Part of a small language model's weights.
Training: a variant of Adam for these matrices, 490M tokens, 7474 steps.
Each number is 500 + 40 x the weight over the matrix's rms, rounded and kept within 0 to 999. Layers, rows and columns count from 0. Numbers have three digits each.

# layer 5 attention query, 256x256, rms 0.0407, rows 221-255, columns 128-191
464531504506505453516490547426469495544516458526495454464510469478501568526533516516537515493512499461519453533530472436402515494522520476447543484526439574491504462519480510571443550468533509
477452568570475437579465493481444484478450504428487476489549438502532462537484472576564534484522504529486528467507498466444541537511496484484544512567503499517517545467504519483493479480522492
579573461502588476502511508479519485533516475464475485522549483459488497530461591447544467503537464516490479429480518511447499472463528531504516522483534501408499511472507490531467492502514489
487497583530502439480494468478517504504451487479576475441482510546489532538467422520492485519495486470526507508504509480484512523511524498452551559579474489508519503553554531486497503499467552
481521515553473487515543494464448529512476553510520561536476503499536483542477494539491477529491468534468473430477498529445421508505521495539479461441547490494515516496506496498529482491566460
535506492494502431549578525470511541561546503490537495499499565423497438551499519428450425477498455502550480475474475536470429469490464478495492509501477495485495477482447465553504490523504546
514550509531518511537543536567542477492535569501454548501457504470487491493555471535535422587542522533497497508424443496520505517533511515486498554538500486508548547414500493538470482463443489
502505482496531446479564524521516397491576555541504471512449531496539545435544509497487486544543530522513379557468489529445485460504510491469508486492491454533491505505434479518509482516527501
546533478478488581489547484512521518436481460536477484552554522500441477450432585533542454537492435524535455514491506514515450490464556511551466486459511524465493505549513546518502468435430488
545546476499531531497523486491552494541519467507514505515437584485476470581455476496523479477461517610447450448514504571539450547517576445483456459445454499486511450560595479535465534458564503
505540474504528490512504463491467472479537465495453514526475578482516570493478468512530448517450477450498489500513472486507528487510447523497528476493522524483453538499477564517408489510529442
440486459444502558570489448462522505482506539474455486442540436485582455461615471537507429492547485533543489541507482486485494518536503526456447496501446563396501525500502524481454485489575515
512548520503508471401504510373532495489538515451494449455491506544465556491644558555445488516483533499473481487447555472541504510503447505496500524494458516423477564462438522488512496542433522
477524448538518455496552463496508501511493496483512545531511519486492492568536488481530531484492530511501558484525490547496460494537496521486515463435474562470478509517526453491537519574526530
443549575498496507490488563517454506478463430506492526550554449485512505512527479533527521482530522525473510472538443493503479509461513507517603516508449524520555500517518552545494506476474472
507577474498451473517503492420490542514495445484433509518435516495425516488499499468518468475557499515465562493515479519535490516455559477454490509521505574485545492476508566430475537426571558
468328451523453512556425481515500512484519519435547500483557521547574513493553466431521523461518556477522551525470484502547535443419464453507511509509519520559511459478510453493588450518525536
482507508487513506434503475545542498511487518487549436459470509496451478493509487549408579494480532511514478538495572452561475460537539514516497554520532461564505472477489493467561535493490465
534470496549457448502478476426500447478482505491476496498517499517467527506436532487405487428457420497540462511460493460496446468486539497462499473528517410474471594445500479566405516522527571
510518458514541445455495554477524508532514504477481507551405492506554490467513443408466473463455508471489523552484550531507514433439497504461477511545556459489459449496500516495510495539532542
487575500528492486473526481489431554527443491453553409552513521552531566517508489467535514508496497503570567555514479484563509547462489482507527454482512519519490525495505488509493518479482413
511420479568521488438481524532481397539484465564513449489419555465509519495489509458538539509561529542504555517502478486501593507530480409539506482478498459550509469430510442549552519508572462
470458490554486400464480470475510480435400503525527522524522488500458499572460539495465621499460514522495434447526525463516541537447499483577518416553445487478524546398532478457529543524498546
491495462540504528486520442445480443481477485501503505541502494515433516538504536500581531506515519496452473516517468476532550517526496499577524515513491473447530549522540483484537484544481499
520519507507453532482538519464488472467510452483498500531507482527465529519493538510476545487505445504504501521541532438493544589475492484498496454557556514459504465422506572522468540441503482
509491488531505512548485502511493514502423512487513508475501522456467464510499522447490545526551529491470539526420488488473533428560450519571548394490496532477549487486500511496547512575570475
499509511494502478419466535512489526467543493436529485482513500507573470370488531521511527501427503475499473498531477569481502439487578503502492503479521441573485498508509469489549448554464486
530497434511470516532516420458487483580517530449511565486477594491487463473500500523471472498539500516469432499436475498540455512501536478523443548521504445496508550525518446507526465449504500
503476547456460535466417576489555427540492455494520546463503483499502474465461441529477475512531478487507486541474449483434474499519497503481481494497493492458452505560497400413542508479391551
490487491463497485496428587493507484563534437459535502462525474483493460444487482544476544509568480493559503543488484497500580505521556514520526501525588444484478503523529515451547471519460503
517554445481525519475456495518528533589477527516459506512484407503584554497464453513584527460450502487511510467515591528491510528551544512477461520473459544504532477537450467609579507517474489
490485510506480489511473526520538500470505485502523460466469495496461514481461543600511547594456511468520463517463476502525519475522544506482489503470454474523515608429442483557523502490493507
487501499507509467553488475515515516541546512486438504526500472498473483498505494394468504493536489524456532529478470519530497547518568526452483466574473470489548514545469446437469492522524547
508423524484533500560501509510513536422552476498512534490526500545499546554527488561487502479512442490559540505498450529514451493431525547427512501435478558454569462386504554572472552485492540
493517428497493497507506433477543506479488508523573488495471445501518521486528488540502509515556557505492495529445433466455549521563509456498425503523551512448515532461562469477420511485546412
# layer 5 attention key, 256x256, rms 0.038, rows 221-255, columns 128-191
450525512455474478437537490450555508547442549541521453429447487513509505501491551493519495547521465519534471485484494488534490497512506496384541508431439509402532504445486490470506488534537503
484479558486484510551481523475450539467505513467416497508526464547523516515518504446482517459481510526495464454477435494448542463600547534491430526533500457485503531458521521485519518573548458
492504475520555523500553435508528486482445479510498480480513499542505513538453562513538500545550510499458526439414542522450497550415517507513445541470496483500505482493494564563479587474529448
451528518509495480469468518463543499470532504556489530466498537505471463488558488517486436499522449495521469558502472531504575488548534530461414528478493468498505562535519510468525532450447531
482481528515467454502531453437482494494471494482525505519554488548543569531518494489484499532462484478489509436512554486479487507451437396525499498469536511499499491503555496526483511553495487
498495460553466467461562459535524493529499479492534526485489497475512483490482507433487556530541495507480509513454505567456462494484501445524438567513521470543505485448513493498499512514499532
511491555538539480495538474578485524528566477523503505459439462492497524403537498538506489489502512574490485492450514469475505499496442471493550527523518463592530505519528498494443483564501522
519544512515560531452525432539417480529504507492521493479456500439470476411480517542479545446525491476491452529430552526496435536466507538515565505498469465581519469458474497481540511465496504
498528551513520549517489459482494421515470444516490449514529472459527538582449503533465454528447461404512479500519493487506497472408499488555500507488455542500496485510432550515495460478467499
550523505506488494492562466561469517473451506506510453472487528504522528565433458497503495494467507525500517458495441538559463528472489372490442482488528529438491496503528441557455475519469514
484511472521500498529509478559563448443483537507449456497484465472566449511522557422536490496464475491484493538405446428529476519453477581582530455532498438436432452459471496494434473528584475
506462537538498529534479485491490515529493521460510528563504465407542502436509454454541438530505529466505537543487432456488481577484521477393480489495438587417555527472523572468490469531476486
497447476510546484350531538470483536510515532522474493456498494496426467493562547446593530498535460456454481515434526521466506519499416523482503505525503518438450511447447537509500566442485525
528531455430564500507488496492478493449515517528537485487509496496482585504501475505590567477494557587504611510458484532496456510512473511423499458465517550425482433478492469517527521449496554
474503534482468466470517570468508493478504484493527515563501423525466440494524441466523521560506523506535506499480534501489504472490496598451555508450501497508466480447498502484555521451468471
512517471517506419548480502449540519529503547508391483525466513498486532517509457478508446506476562513570474472455404531514474478430529428413522455550498531465502550498475505602509515441526546
493432486487444503558417497467508462481542438488504485525535481458500496478520484484508504462493572472503499514490423489540510479556490534488515499546500512521519497468502585426461491455561513
512504493609487581468516536510489485491464549521473510495473558526445473507501499572460557467540500482497453500475537514527498436518521564585517547521480487596505503548484435499523474499430493
620454534495494545502464426454465458422456464517533530456599433488563446496379524486477495461502345541510469534317560497482502487427510500512554495479491468450532441476502519488482510479559520
503506504481530439466477526480555510475575512507447532517475522500535463448541548421455443525552507570479535465458503579488457504438540574489441471522536511517470453493511525493460537493571541
505504518431543529499515501494528523488456485434469420512535555512536487486535497464576564518443495477516564537527465470529476512505461503511622506487583454451519517541467408518506426451484509
556480552561520524432467464507485529502532521505554490515468524480516444573522577481513613461461496514480434483421466507484462525533493410539513501471489512559503504486544431503487442543511453
441502483484498500474492580482523488471505526565486502486573512567424510475479423465438562479486532510460437442477493538502504490563453421551496432537499536467490529466536453487517533496496492
504505420512524535470494543505511517511410487531511523456469513491493434532502532485506517483504431463509565494513452442514480501522450425563403506546537486442486540555462469504471550514514451
543459571557494527500488543540511522512478536540543493573590528645504497511485465441520511491498412514534446495402480504546489489445558469501510501532556515500495437419566550515475494479533481
535435587470527469549432517464519540463520477531518496541488549480495510528520544482482488540506518456372475544493526492467516548466447522509471432493438522564521498534503487531515453517547495
487506536497466526458480507460486479499524534488494453517580506513510452461500485507557476498525568440515496450575546557536509459504518549480505518591534478510440455468525541494503389474498512
563520463507554492520532504490502455535466517500477540457505483486484547525406520542410485572544479514514508444496474511518436510483526513570443529534558500502510508539495489499481481464492501
497493517449516453464489511496509555545447443547567502475534501546483421483454421567489506505543477462560559481553441544494493531484547514531531546481481487475458574641528510464608542507484540
487493503559491447431421560515472421566447505513470519488579545511445475470526467440475509477533481470503483502581512485493506474533527547472554509547581426542439521554628515457535463520504444
441563466510565458491444474538516545508503557474466404507468462508502527487495512490510553503472544504469462414530489478489423540522513495444474525462551552474518506502479431545581530475496533
491494588480495466466454468499490526465475526502501457445515478490511525484495521522523540508494465489471505442425537468521462439532500567476540505517440462549517512474476494570489478499491504
555525453455562430531462522513475472480524513482447547462512528489496565470527447507477543526479555531502528475476512462539425591463487467412516471567556469536509558534445462471522525515541512
443469577497462454453529497501443476441513494562558443492511518528489561520525466509545475554523502488501501513474512512509518451563489540454516496401424565458532484391527569564441515530495482
488491553527474541448425496554521506502470633462485480442558477485560519512496515508497496559475486523414509476535432465500508518481460483546526454491500480499489518568540468475384458555547469
# layer 5 attention value, 256x256, rms 0.0342, rows 128-199, columns 128-191
490508496517569472533481533449454531489491507474447530459578515451466468521561490493436491517548452483532538533443522524541591507512482485498504484518578526454517514471493485447532533454482476
474509515510493516517525487599432461506456498512398479499463472501487483490462549483446477566524487512536498547549510445553530481498575457478539491529433473433554436496424451575526465473457493
509495564469477508468490528509490548532495545501512538441473465395561494550512498503487518541458512516478510447522475541511528455450567438491443510455520509453413454503484486500573507554455487
451518476510593488557502532501509565527478582483438483530501521532466563536422493493483459449489459510505513481548540449524523477489501531480535532468526467390491478521506458522537511460489522
489512465483478486516483513505575577488478544432423485407510509486508423451490485497525515495527534516519473528420462519468492510503513460513488512502522477449503434496496562445594455534514393
467496502488478479536535557517582498452525481529469506452504498497455552538481508445490496495502464487506526578526487498474469514531559513492555451501553544529574466486434475501449530486504527
549536498494590421475505468511479485419532488523528451472496473479511485473554535519399485506528512427521562600491487506541466485546536537568511537529462538446526540520515515552542520581565453
525522476443511508494548420469574470522491482566507484411459445572571511454519485523461492483518524500500510432466487506533537496528413521491510502511497519466495527449476586457502455530468514
514442504521487537523500492516547524487510526534388504439516553516558461480519483522487546549507469449525521460580431508517515517491474571546540500491508435481531540434508496518492548459487465
503494433444487534523535459506518498512518480520507464482497503514525529514485469495515453614512489524527499470512458551485461526497448506442476516543532430585479463542538482458558526476508452
532469437479483435509513510482543473478534446508485451476508507522490607503591413497567456505517492512549462478484482474549485466501548542506487469520478472484460427536437443517498535471499541
451468522497463453564515519519548534484412468546470492503522535470522469469493488532471559497459478512474515515527466469448548506537456495454548526468476478417504490495452550502459495453489457
478485488511535475449488512454493525610528484523551432505448432441474488521482505491512517491449524499451454429474528452505510487551432500514521545501480493415470513506475527459482474589505465
544483454487501493481533477488510545571570473517457495457418492475490526514495514513487508476399498470491484531549497580510510466510531505503459512470482476563458523502608527506533476487498508
501496573481523493488508538443527480457538464488373489499527484564465512501506577489492403518423502575474459528498493500519484522547469440510549448492504583521478529521506542510505564455460462
464474530532483514517526495505565479515494484519465474505546526477458508477487458545510499506460526531515473555458449603494511543553441519481452484507510499530443515468447481530549559534579462
510515472451510528483492501491475495501532497496549511499393465442448533516587533542525485562476510554489507498500520569512506530518527472629509469466495539497505466525517549489503506478543524
488485474492461519519498518492476529545482538462482476479427467520509491517501521511495482550444546452491482539481500511498514453522456524501560498489522499486543502505465505471511521525500555
532456456445541507528537542458535544528489536466487516495504545489457483423526418527440480521531487493468404509514548518489498453514564492474513461464505544500543529554559492477538510484515520
468534586487513504528488515467464422493502496482476462556589421478443470472505483407479436584465527533502480447476417523491535458542518557541467486479522449479575505534548518513539490472513492
528457459548458434550476513547471527516496465504484526475492508446525509528431522559569445454537481527495512492504522493517428510507423469485455497462535456508440445492409467485489464488530449
400441495495483370536506454501526510496527524467554459474512487505505494518535487476447505543580501568491505527484516502483546503497470492546525521587482505533515481490432422514473493476490452
489487492550472508478518512525543512480440485454484511484540480496507560511459435437517528537447459520480508486534428430463562494514494519569471497487516502532502471417528469412592474450554562
527497466544556542506483475503492544535473478477468587473539409432488537477466557477544515445543579452506493521440498465505542504498453453498533407479518527473528495439549545488561552561439540
535496496555510457592475513508498480510463540522515527490464491488499510505516483468522469480492536515491478495510433452473521437451489485495478520519499498541544478540527474542470516519543465
579528496539496482540511421544442467485495515448536519507544555523431530410519565399492508513514470520506455415527479441497451548473486490486510521486492462506516491463519509516520514502431586
500498492560459514538460472496546515487497440416540492576512575551533509497519462505485537583520472481470531471504645559487449429475476437427508536506490499464533492533454492513500524473456498
458475482543500469482492561462499481499523511493497528433418592493530536490518473494472501421420516451529539503482480492494491502480450503445517507551476451423456487502500532586498484534525479
508548547468475576501527474461533495507507517574529447476449439530479506516480563477520512574573527522494506458409514511469507505511476512495512464451484497467483483518430511527531513544442533
457526492499549507527465501475542529481497490509578476518477504486451496499448473485484484487494557526438554450484497517496510517546559493542449517530527480525509484442576526462512503501461512
521504386513511488528501436471500539499477530497488517444532560497417450541511560472513500443528502473496524531511611466513550435458494477499478463531514464509525486495458530486545552469468446
536574519497499520487421518527443445491520560585480396488497494496521515535512536449485491510517517489501521507510516498448473508481480555484490434529521524493455510594480517507482464483530482
510377471497433477440531438519474575534461561511528539486491508450512520459501519412537501493512439403498576559557504529428491462471474506492477519404473452576492514533464465439533493511500541
520492486481526454481505487507439512484535501485492500494630498547498533465502510562438487555510476456487496486453480469464519520493485483453463498494497491445509531489453472456470513502439565
462492510481471477455510526466550562448502477486453464534493518532475452503430547544480459547490484515476520472534473492464509488540506574528487482569480516532521509529493505544463523525525495
492470470510494514518512534544538648398478506499544453461522531459474545491527488485450461464560498431515546454557591583506438527467481472503477548504443452485538510483523522438438485433521500
443460529478617466488474461434456598488536526487495513492502481554548488514479524513528545556448474452532510494512478490556539509529543514514457475530546454555491434576466527526477443553497436
501439526500521497468418545482540517476469453522517463490471513490487574499530515469430533483482526488503480451483502526539435484546549549499470522501436429470453455488537464538407445544510506
513574479475519485589515524571486491412555502536490493539493418505426513427478544519496471511505576474486472499534509518515552453502549508481526492466511555465425549535533513541475512536507495
509467514472405521478544490557497424536512510493492537494495470458433499548543461492505435499491497510568560508494472520423496454511499502473511503514550514528398529556458515541491544525469492
435526450501448480523491505487542469507495534471480480498470512538537477550457514430475539515491563463440517456496525539489553460474539510441495482552503489529534466513529466479496566493478516
509502479533520502554501545435542548436469497512535417370575500548453469458422427420465632553473496490549519509520466488536437486551475473496517512431566481534497519504519488484467496454474464
565448524477580435509492537516503508523487501502493515522444469501568541505518517493476501461508503502494474479520510382523509443485494487495466488520526467537484508455443506474479487496528545
497561514533493482521474438528495510528513494556544462422434463445554464519445494614524493463448480499473500496479471518474497498482509506485499519522560542475476507490533469556512461543505587
490491536486415477549466538467455510489488477430562503505484498501450514494483561574503520506505455449472511496492497501486510576494484454537506478543527473492471568454425443512473515494425479
463454417493628404542510505582394538470538393478542537517417457522525468443533454519533548555466492543518533477463439515524496492522545534518525461497568493503556542547570550544446503539509560
536552483465480510520498370549546577506545457495425520520514426552488506444538492513468520523486506492495521504516575529487425524537542501502560477471549565465474552496539526442450506562535508
534463503526528536522458399562501497485548446500454515525452564585527517469377538453508529510519483476544505501563564482500476533509547540446511452561432559517499458467552454498479546543482517
413522538519460530537455548512486430520512518462530525434484441510459468482528528433519555626480506564446477496507534533565544518457515459465478527472474485517518472510493484449501427406517503
503490481479440498470520467404481464533536516508499528509459515466455490555499533492584477526528480496502536464520496531427549482594500496505520496564544500523535504506550493556492482471481444
480527482470518449564507564446463468431504509544498434491489538517511494482485513545502470486500516536448485523531499471476532501491522479590474535550509537503553445565514494538508470551493480
493565493532539491450522464550545539564498571551516490444495485501546481477487425514555494497452545434488482539463589500509536513528572524493521461471554494489496508536421438507482512512531491
553484458455495525484545482542512568500480489518440501533486454541493484509535539488493526481518524530505453519462507460434488514502462500483481484548485518482453488417516524481531518475477519
534439460545501506518494532487442481493518487497553497493445524521524550518445503408579505513522515495463454528503492488558509474463544532436480465505475475469542520526530490551526532411381520
501418542533521464421439495501410538485503475544462423453474569492495509482450565487487468509504530567480521495498504541531499509496426454483497498544550456482543486461530516415551519459528424
553460489510557531493486510538509476519501498443500529581523489531520552474511453497524485504522517509483473430495448570503506480559503460476505484518493529541532419447490527539400485493407549
502574495535511476509492495463451502536501478532608470568527465517521551419542450596507484487466501474502546531501476495475555461467543436541480514511474433475549559452520503520472471453543487
552445497552541538570464478483589406479488538579422519488553510539486587490518452566492472426528472419470498435532474436514500518602484502532466560457497529490510479515444571514505481425491536
558489495504497503563522452615463536494532526592574502506541490502566455480491478469526457502479492492517530491475545493532536520450527527587522512418478471417482479498526516400477521441531532
476477524486469492478523538522457598483465476420479574495478562485477462548508474498515508508442506466553487517508468479483541483520527483516487483475486467447470497498502489498527537506507458
419467495452478568491519560417368443513495478504502493528520488466474528531513493541465546467478465423488497546500466467540521466557498471518512470487535549485496557533459430503484460438495576
559492459452482563532564457563501526496496426512471447512445463454489566511524515483537498503458503503500525514489477517494483506489538511486497492504511465534505443492522474447500507515493502
538535553556501497429509471493525515526588463491459504467515483552560528497516523476464459557500529584489510496535450516406418522568511491527556477560484521479522553554491522484536482533532480
476482488551599536466438541474521535547522482515488570453500443494510458494504471464516458402452524453487532530465483520501519539465484505503510511513436488540486473509505541511486502469487510
501454491520483498464486444487521399513489478491570530481468512475578449477521546584559479571538474543483528388565476477453474514559539483505504538543461493501526585468484505467440523520477528
461452483489490510405472512456529548448471486526574501535568509511520460488480511486449521589560542462531446480498437482510463501499491436523520522542449567503561463505509485434495553510435519
493533502596505472485526493515553468518451477540554536509468501511463530552529541490524506487488476523490487465496510499480440531505437482504533472494515497518539539514503487557579523497505498
501604498448514469506528469480459451498456453472577476526523485472532507488505486561469497537469520535483491526538483434558483490499479480517488525453486495507487494434558540533469524474568417
503490527544507636501514446450550559494508465447480555523479512531504526448526464530455520498503497546502466462535507492482511537485461512461499506530451509507550478517564523503478483477443506
461442518441522447477479478510450527431512498514453443483524438476480504484530572516550521527545533494465499454481480493522521508528515528577511544514483482455516518485493518488457511465458493
511456514470532488502518568508495514479475497494483510481522517468484445424546559507485569468493520532519470484532490461467478519510508530452483445486465369498511508502457545561384466513479530
505502485515520515615449510475477456472493584552540578524547552472476454584540533570473551547496451509449519541531547478478505483408487503558569481504473536475531442571518486448499501472499550
# layer 5 attention output (transposed), 256x256, rms 0.0517, rows 128-199, columns 128-191
494435548495563517492508531432515510532502523503451494417513505504503524478516548459521500474504543493533474492492484529534539458541476553527433520560496541537502484566476487534636489467503558
513509482424435516538434440480566455495492491503493483532550497480459470459525521510432512519480510498526503449450503527421575534569552483536525476391516507490552471430511452508506447477453442
467447554478518481437484499473495460534518574498465537480512522476529502498571532492535532567461534531471592513425520452447466512502448510445475507529539510461532526504515529522441515487528458
443521430456473504591482483469516499496454493472506479526429524480510508466506469457514487428512440535484504480480516484491514445504496478519526461493524528615555509491534512493529516507496546
497524529502395457540473536505516477451450542501564498484516518492509563530545498517498475464509559449520486413415514529456472523484480526455545486475485469457552487449513548546452498480553501
511569503497525475484485549520523473482553525547485459494518425444468497486523493488542500494488502516541476575495472460491512512449540538512510519578532466524477495532504490493484494539504492
528445442501501498482446459470533497531507440573546468510456538480508563450502491527494552512550570570523537445510494521538509519484499407498442503428512453406512459563501533567451506510485529
474478478576451490517523497549514490509559541521445493507482505618428527509418461466526427549525519532522503477485532552529469510518502494481510491519520556470466493449515567541494494500535509
494499569466556452507504432436507540488498483605473500521462516507436465496464423508514439506463568510507481529560537538514470509514463454435423501528538495565503468479510533458543458493529490
478458554501470501509551512508512535488473496487559500489518476528503498482491532504518520475557458516505513514482496498497495481466492454453523489520504505507506490520455471477478465466526515
536535450518496517503484422493537477468493496489506500459504502531459505499458497554479483494487589557574499460430491494535486516500524534468485425529551540528534398486476430496518496443426502
510541586529449571483526566467533484506423526500437562527507497469549539493460483477488548490506460504550481513520538535443568495538537458498490511452424516509519512602477546475508538579515473
529467590525458594568497441500494514532504446461436526519465531488475530599468470495497515469506487442521479510453516488521522476578490563486485532477440490495493514533517553509465489441447510
528500487489493422486563465515471464517536508448486485498499520524427529575418509469489461494469455573498512502439516510531493510528440483532525501533533566479506507483451488502484519555524445
543509527497529553536509558478511539502538496447492498502531501490494475415516551557444486449509459424542459559523465547416512509535503549606435524524409556501519415551544469455483546524491525
470554486442527516525466501486433487468568502473443477511449516466503439476545498510428525487565457456494519483498517554430518573488528528445501478466467523503457513542513395533497486496563515
523446501458489518521458485487460421557523483505465526499466525533492518539540550495523472536499556512490531523518556539470501465586524502459488423538463470503464460473467505491480532464515472
490519509562511562497513519474486472569562549498427515505491434481496487543492522420456472483490543550517433476473441471485488506523453452487489494504551425485447526523527512493489538453501472
478540491564498497435457520464534514514519507434474493479539511511505504466462538486516461525455498474537512411481510432490534491530502492463507514522501533557481470536581509467465565480466527
455444519528529468545461523499582546472510552487509502450471467492502489513498426487458497490530513473541469532464538472448545531558496483521496551498480494472482535518506477472485542493496519
534566481467450513502468488496482451511500553474506502488548519509504488484477434408543493466494476492504514447518519511485522499515438459499427478557469496527479580522508439576551486501522466
515545480495490419545556443521552489485490470481454519452464439502492528471484491494567532466451548464463503556552479475534508507542446530486530451398493465515522450498506431503521384545497465
540479508456436466501492507457514501527504533478513474509521426490534457544539540518541423480486512538454457486496428460476512528524517541561472477499522534546527523459520509486541439455558503
491499501450531504540477468473495447587535512511519531505543538482471544463478513463462494510527485550525536465492551512477464532491511481467498501528467500532518527501509556496540536487494543
489499510476513502537531514483546439481507481571545524553462521496511436487498494526521498518533530491504497479523512584542525485494466543486497485497512481508493539493490542532481465479503547
478487471507489490544532513539502529502466417483540493499513493506560404511533474552526431445521443514453472463491498492527494507491500465432497579545486527504524531541489469465472449465461541
519506525469475546505466508403503478520375439522516528515516502486509510514531538474521526539441492512530538519517550461509519488495598452457467555486524560519559494502505509555530496529493504
510505489500464555507537523449472500527380523459554475471431518538441547425533489518469545475508468525558452586488484464567507490490580481459537454523468494554452515549520554536485404476437511
472516569524455526513511556457476474494512489493492504495510502519515475542480459467539496505470558473460486469469533515439492538484510530502489529493508474532471502515483507511432520515504464
470534518501471473473484449532545465509508511564481527542466439471499497517559466514501463487535534507490512525526488482523488468514456472505543445460514497540522492515506498487560593529498557
467487454450483465541436510467478519490586470545439540512516504523503541468405530488534542439562480539482478523481489530521465489502468481489560597493434450442519465431512449539519493476458506
506471483585534511491485462522471580482514484501487473514483449467512476561502507456412482496588457502536523506522552523536477547482517502532513510523533487444483442388516468501495565496513491
459491527500525538459540514497557544520438528490422576541537466484540528491437483504507490438408483548507542506491436503470469587473485499495487554541525478470502510524449546500421410491542492
507445492507484495451481474483462462490444486464505466461519483487531486489509576512495517496486562513483516439489531457435531495510554552481453555573455492551521522474465521407576525511524458
545477545456483576494460493491542520465469497536559471477498472453505457474519501522540498506460508458420442569542485494559470514535523485568532525488487513455509474498566502468533523478511494
506457505483514497436492500452489502495433465519519467526505543491512530494544538503572491489491505426504494533558493475461520502461515487506526524535528497539452468463545516487508509520460522
477492591487511532522501505480475490429474482541520456483472507512484538458515506538489504480489500502542455520494510497519462483511400524501500447465454493487501525501461504471463506595524587
526474477513441541454500528477503491532495458479588463455491455516505489547504414445536451534481439517516385468473518492501528549462454473506502506458554499463537492461514513536477512545476462
544541447563481516504434472526565491512515425491455500424485525517486457443489607524511578458538529469564536468513513466484573453492438424463472578507526428483518481521479461515431524543509499
452515504514557478514563480464531486498503494459459497522495454503482492550407546542482453477458572429489511512454524544490491501537453571503491435496508508497465480507511472568440426525436490
445528511483467505510499491516504470485524487456485497477500508472483454498455473499498525550532556517483502556508467472487480496475515517499496536527459507492501460428437492467414522513471456
494499487525464515423494508456527525549495447502553491468517455468453441499481491512469523514520524421498466482503547465505490519495456552461465549439513539577484414553512527440520508488528514
498482470477582465469527527495511515520510590524512491546525540482511514495518503550560467537514494546492498538531528478507496560540478508543473545497444441555485488478505494486551478467478491
466563527530446514515508472490448479495542466485507510465518462448458524521533467484472519504552495538486535480409513480518445551487501463476445375423494474436452537488484483511480512523494438
526477545470542513537517480485443561484496484456482496459496512474481447478511472506528474412487481471414506469478529519522484517468473468443497503471552530502504518462426487477514444509499515
449498548540514582507450494504500493532494498479580482453523519496508466463495445517586496545512492554555543489489469426469455481487484427397361523463473554494525613488453490468524442488487541
517539565467465443522527524525469481571539484445462484471515481497479515514508521468481485474511502515561505493531542494507496458507523478479519524481476489485464520509481501519470451519460483
543477505475496466473523473486541558469499511469480514533562524450483492442518536461481494476475459486461518516550492553503523559496568523525470507461497499512481472447495424458486415563465446
512468565478452509518555397505498591522473510534483605462506503504524480536563487549541558525493538487471554526478544458515536423506464535474565481445435489472489470463500456429463443456548572
501489490478511538506472518527528507524557442565458466539482479487537500614484547463560456441488485544501484548455516506522492489491424551443469496558526482477529553507505515528444456473518445
494476448490448532507544539503386454502507498495506516547384519437478494464518547472579492561552552519561536472467467489495526518519485449531485551451442481454522533482517541531486545480495479
572519602513496521485508494450543510520498554502478505506507520441494507508500462487511562496513497495581516459515462502517530470493548512448506493518392499532427433520465640526446461491456571
569514500509495433484482550501509588499513502468493556529524578444512505515431540547492410476536479472487462523541492517449467512477534480499520470523545419526525524415561503501545518516480446
500523456480515515449453516507510509529479465537488520570542562506477574527465487489521477467512540558560516497522466509406560496505523439415531561467492521480573528441439540470612511498466527
506430526437505525463515480460484491499469509549512428510437475614460512482513520481397507483494540505486511482523505496496522507487479473521482519493492494432521507551501480502543476474542529
522535548448502558538484470517530532517546461475545469497517463492491512390543569575456496503470473410457528489550518515428513491546496488514503510476527476541515498474447476476544524519509535
477447485476539503510465509478509513513491488466439407449431529560496495493581493492474556479522503487457513466531522451541551451556563482433493449542504486557534630546468543506510527480436509
521525523468466486466510420505502510444565515537474550458519442531469561522506485547527513558544503549512515515587486543501524486555533521526448509501516442503462405449490533480522562492484511
530523590545532485446480485552541571475544437495452481512514474501512466500515432481504450486524552518482523421498458451516462449447525447536579449542499463490529537521494528546529507511492483
536514502500508506478516511391502497485392498512536537513471535546533495460461528503499533484501570485510408494464455528471518559564475421477492551491507482497464468542500502542458486536471498
406486416469501545527486443466500383538540495496502416503650495531487504520483505524520466528509473464522452508508512478543542545442544515527462491450497526479474537475425508484491481477462496
514563480515466561466550455550522454552474459516508536550482478503415493543491495461537469557503491481566481553499565551539472529454503504519479503561480439489501512487535461515512466552436465
501518524533564508458567478504484479477511422487485506511467526520497467534517496510460492520439508505499503548517515496438466479500504537564431466514529536480500456527538530463493483462517443
494553547466512514500512535511485588449521492485473499438486478503480532464528495506471495496521461504523552478506501505488495449503535491535556514475447548509474466492521500496534579475492515
503464515511501484527556491483517526501506474493488489527487476484516536535531499477542497510458487552479502487496513468495490481516509522499531452481498521552524490468487541465493479473439486
452466519516562516478495485529453447461478495534525496524535510545487480473452456503498501460461498420529457499518518534505494545509496539535519565498534525468528497519455453513488490524495513
497472463509478519531498481554511556573522450468526476559498534475512494498453433506513485499494457498476466500494543497513491533487486461520519530477524506447475550521541474472569511467457438
539506479489483454411494544617566578514481433516527554500474507540471466395484525524483447423509479487424522498540510500493482480531468482485507507468531487503515556500456460511487490470572482
489545551445525519469508543498482580533503520462532474523490498517491524503480516519519480486467501487521505504532531532457489511505551507497516499480497502476514504434482485510494537513472496
518444500490509495534457478526560530503480468484519510475481467496509542524487446491488492486505550483484505535489491517568478467483520446533528517522506455493525450521487530481481483487526541
492532531551543451463513595506491551501518484473485492481549543438509474464432517475474510567403490472496535496499571485530533549562507451479508522480513444512500470538514527479534512521473546
439488513525459567526453523490528498469489517527435503505487478475506469402523522522591527467576469527517482515462459581528511531462566483549516516485485493457562505503503465512428522564456498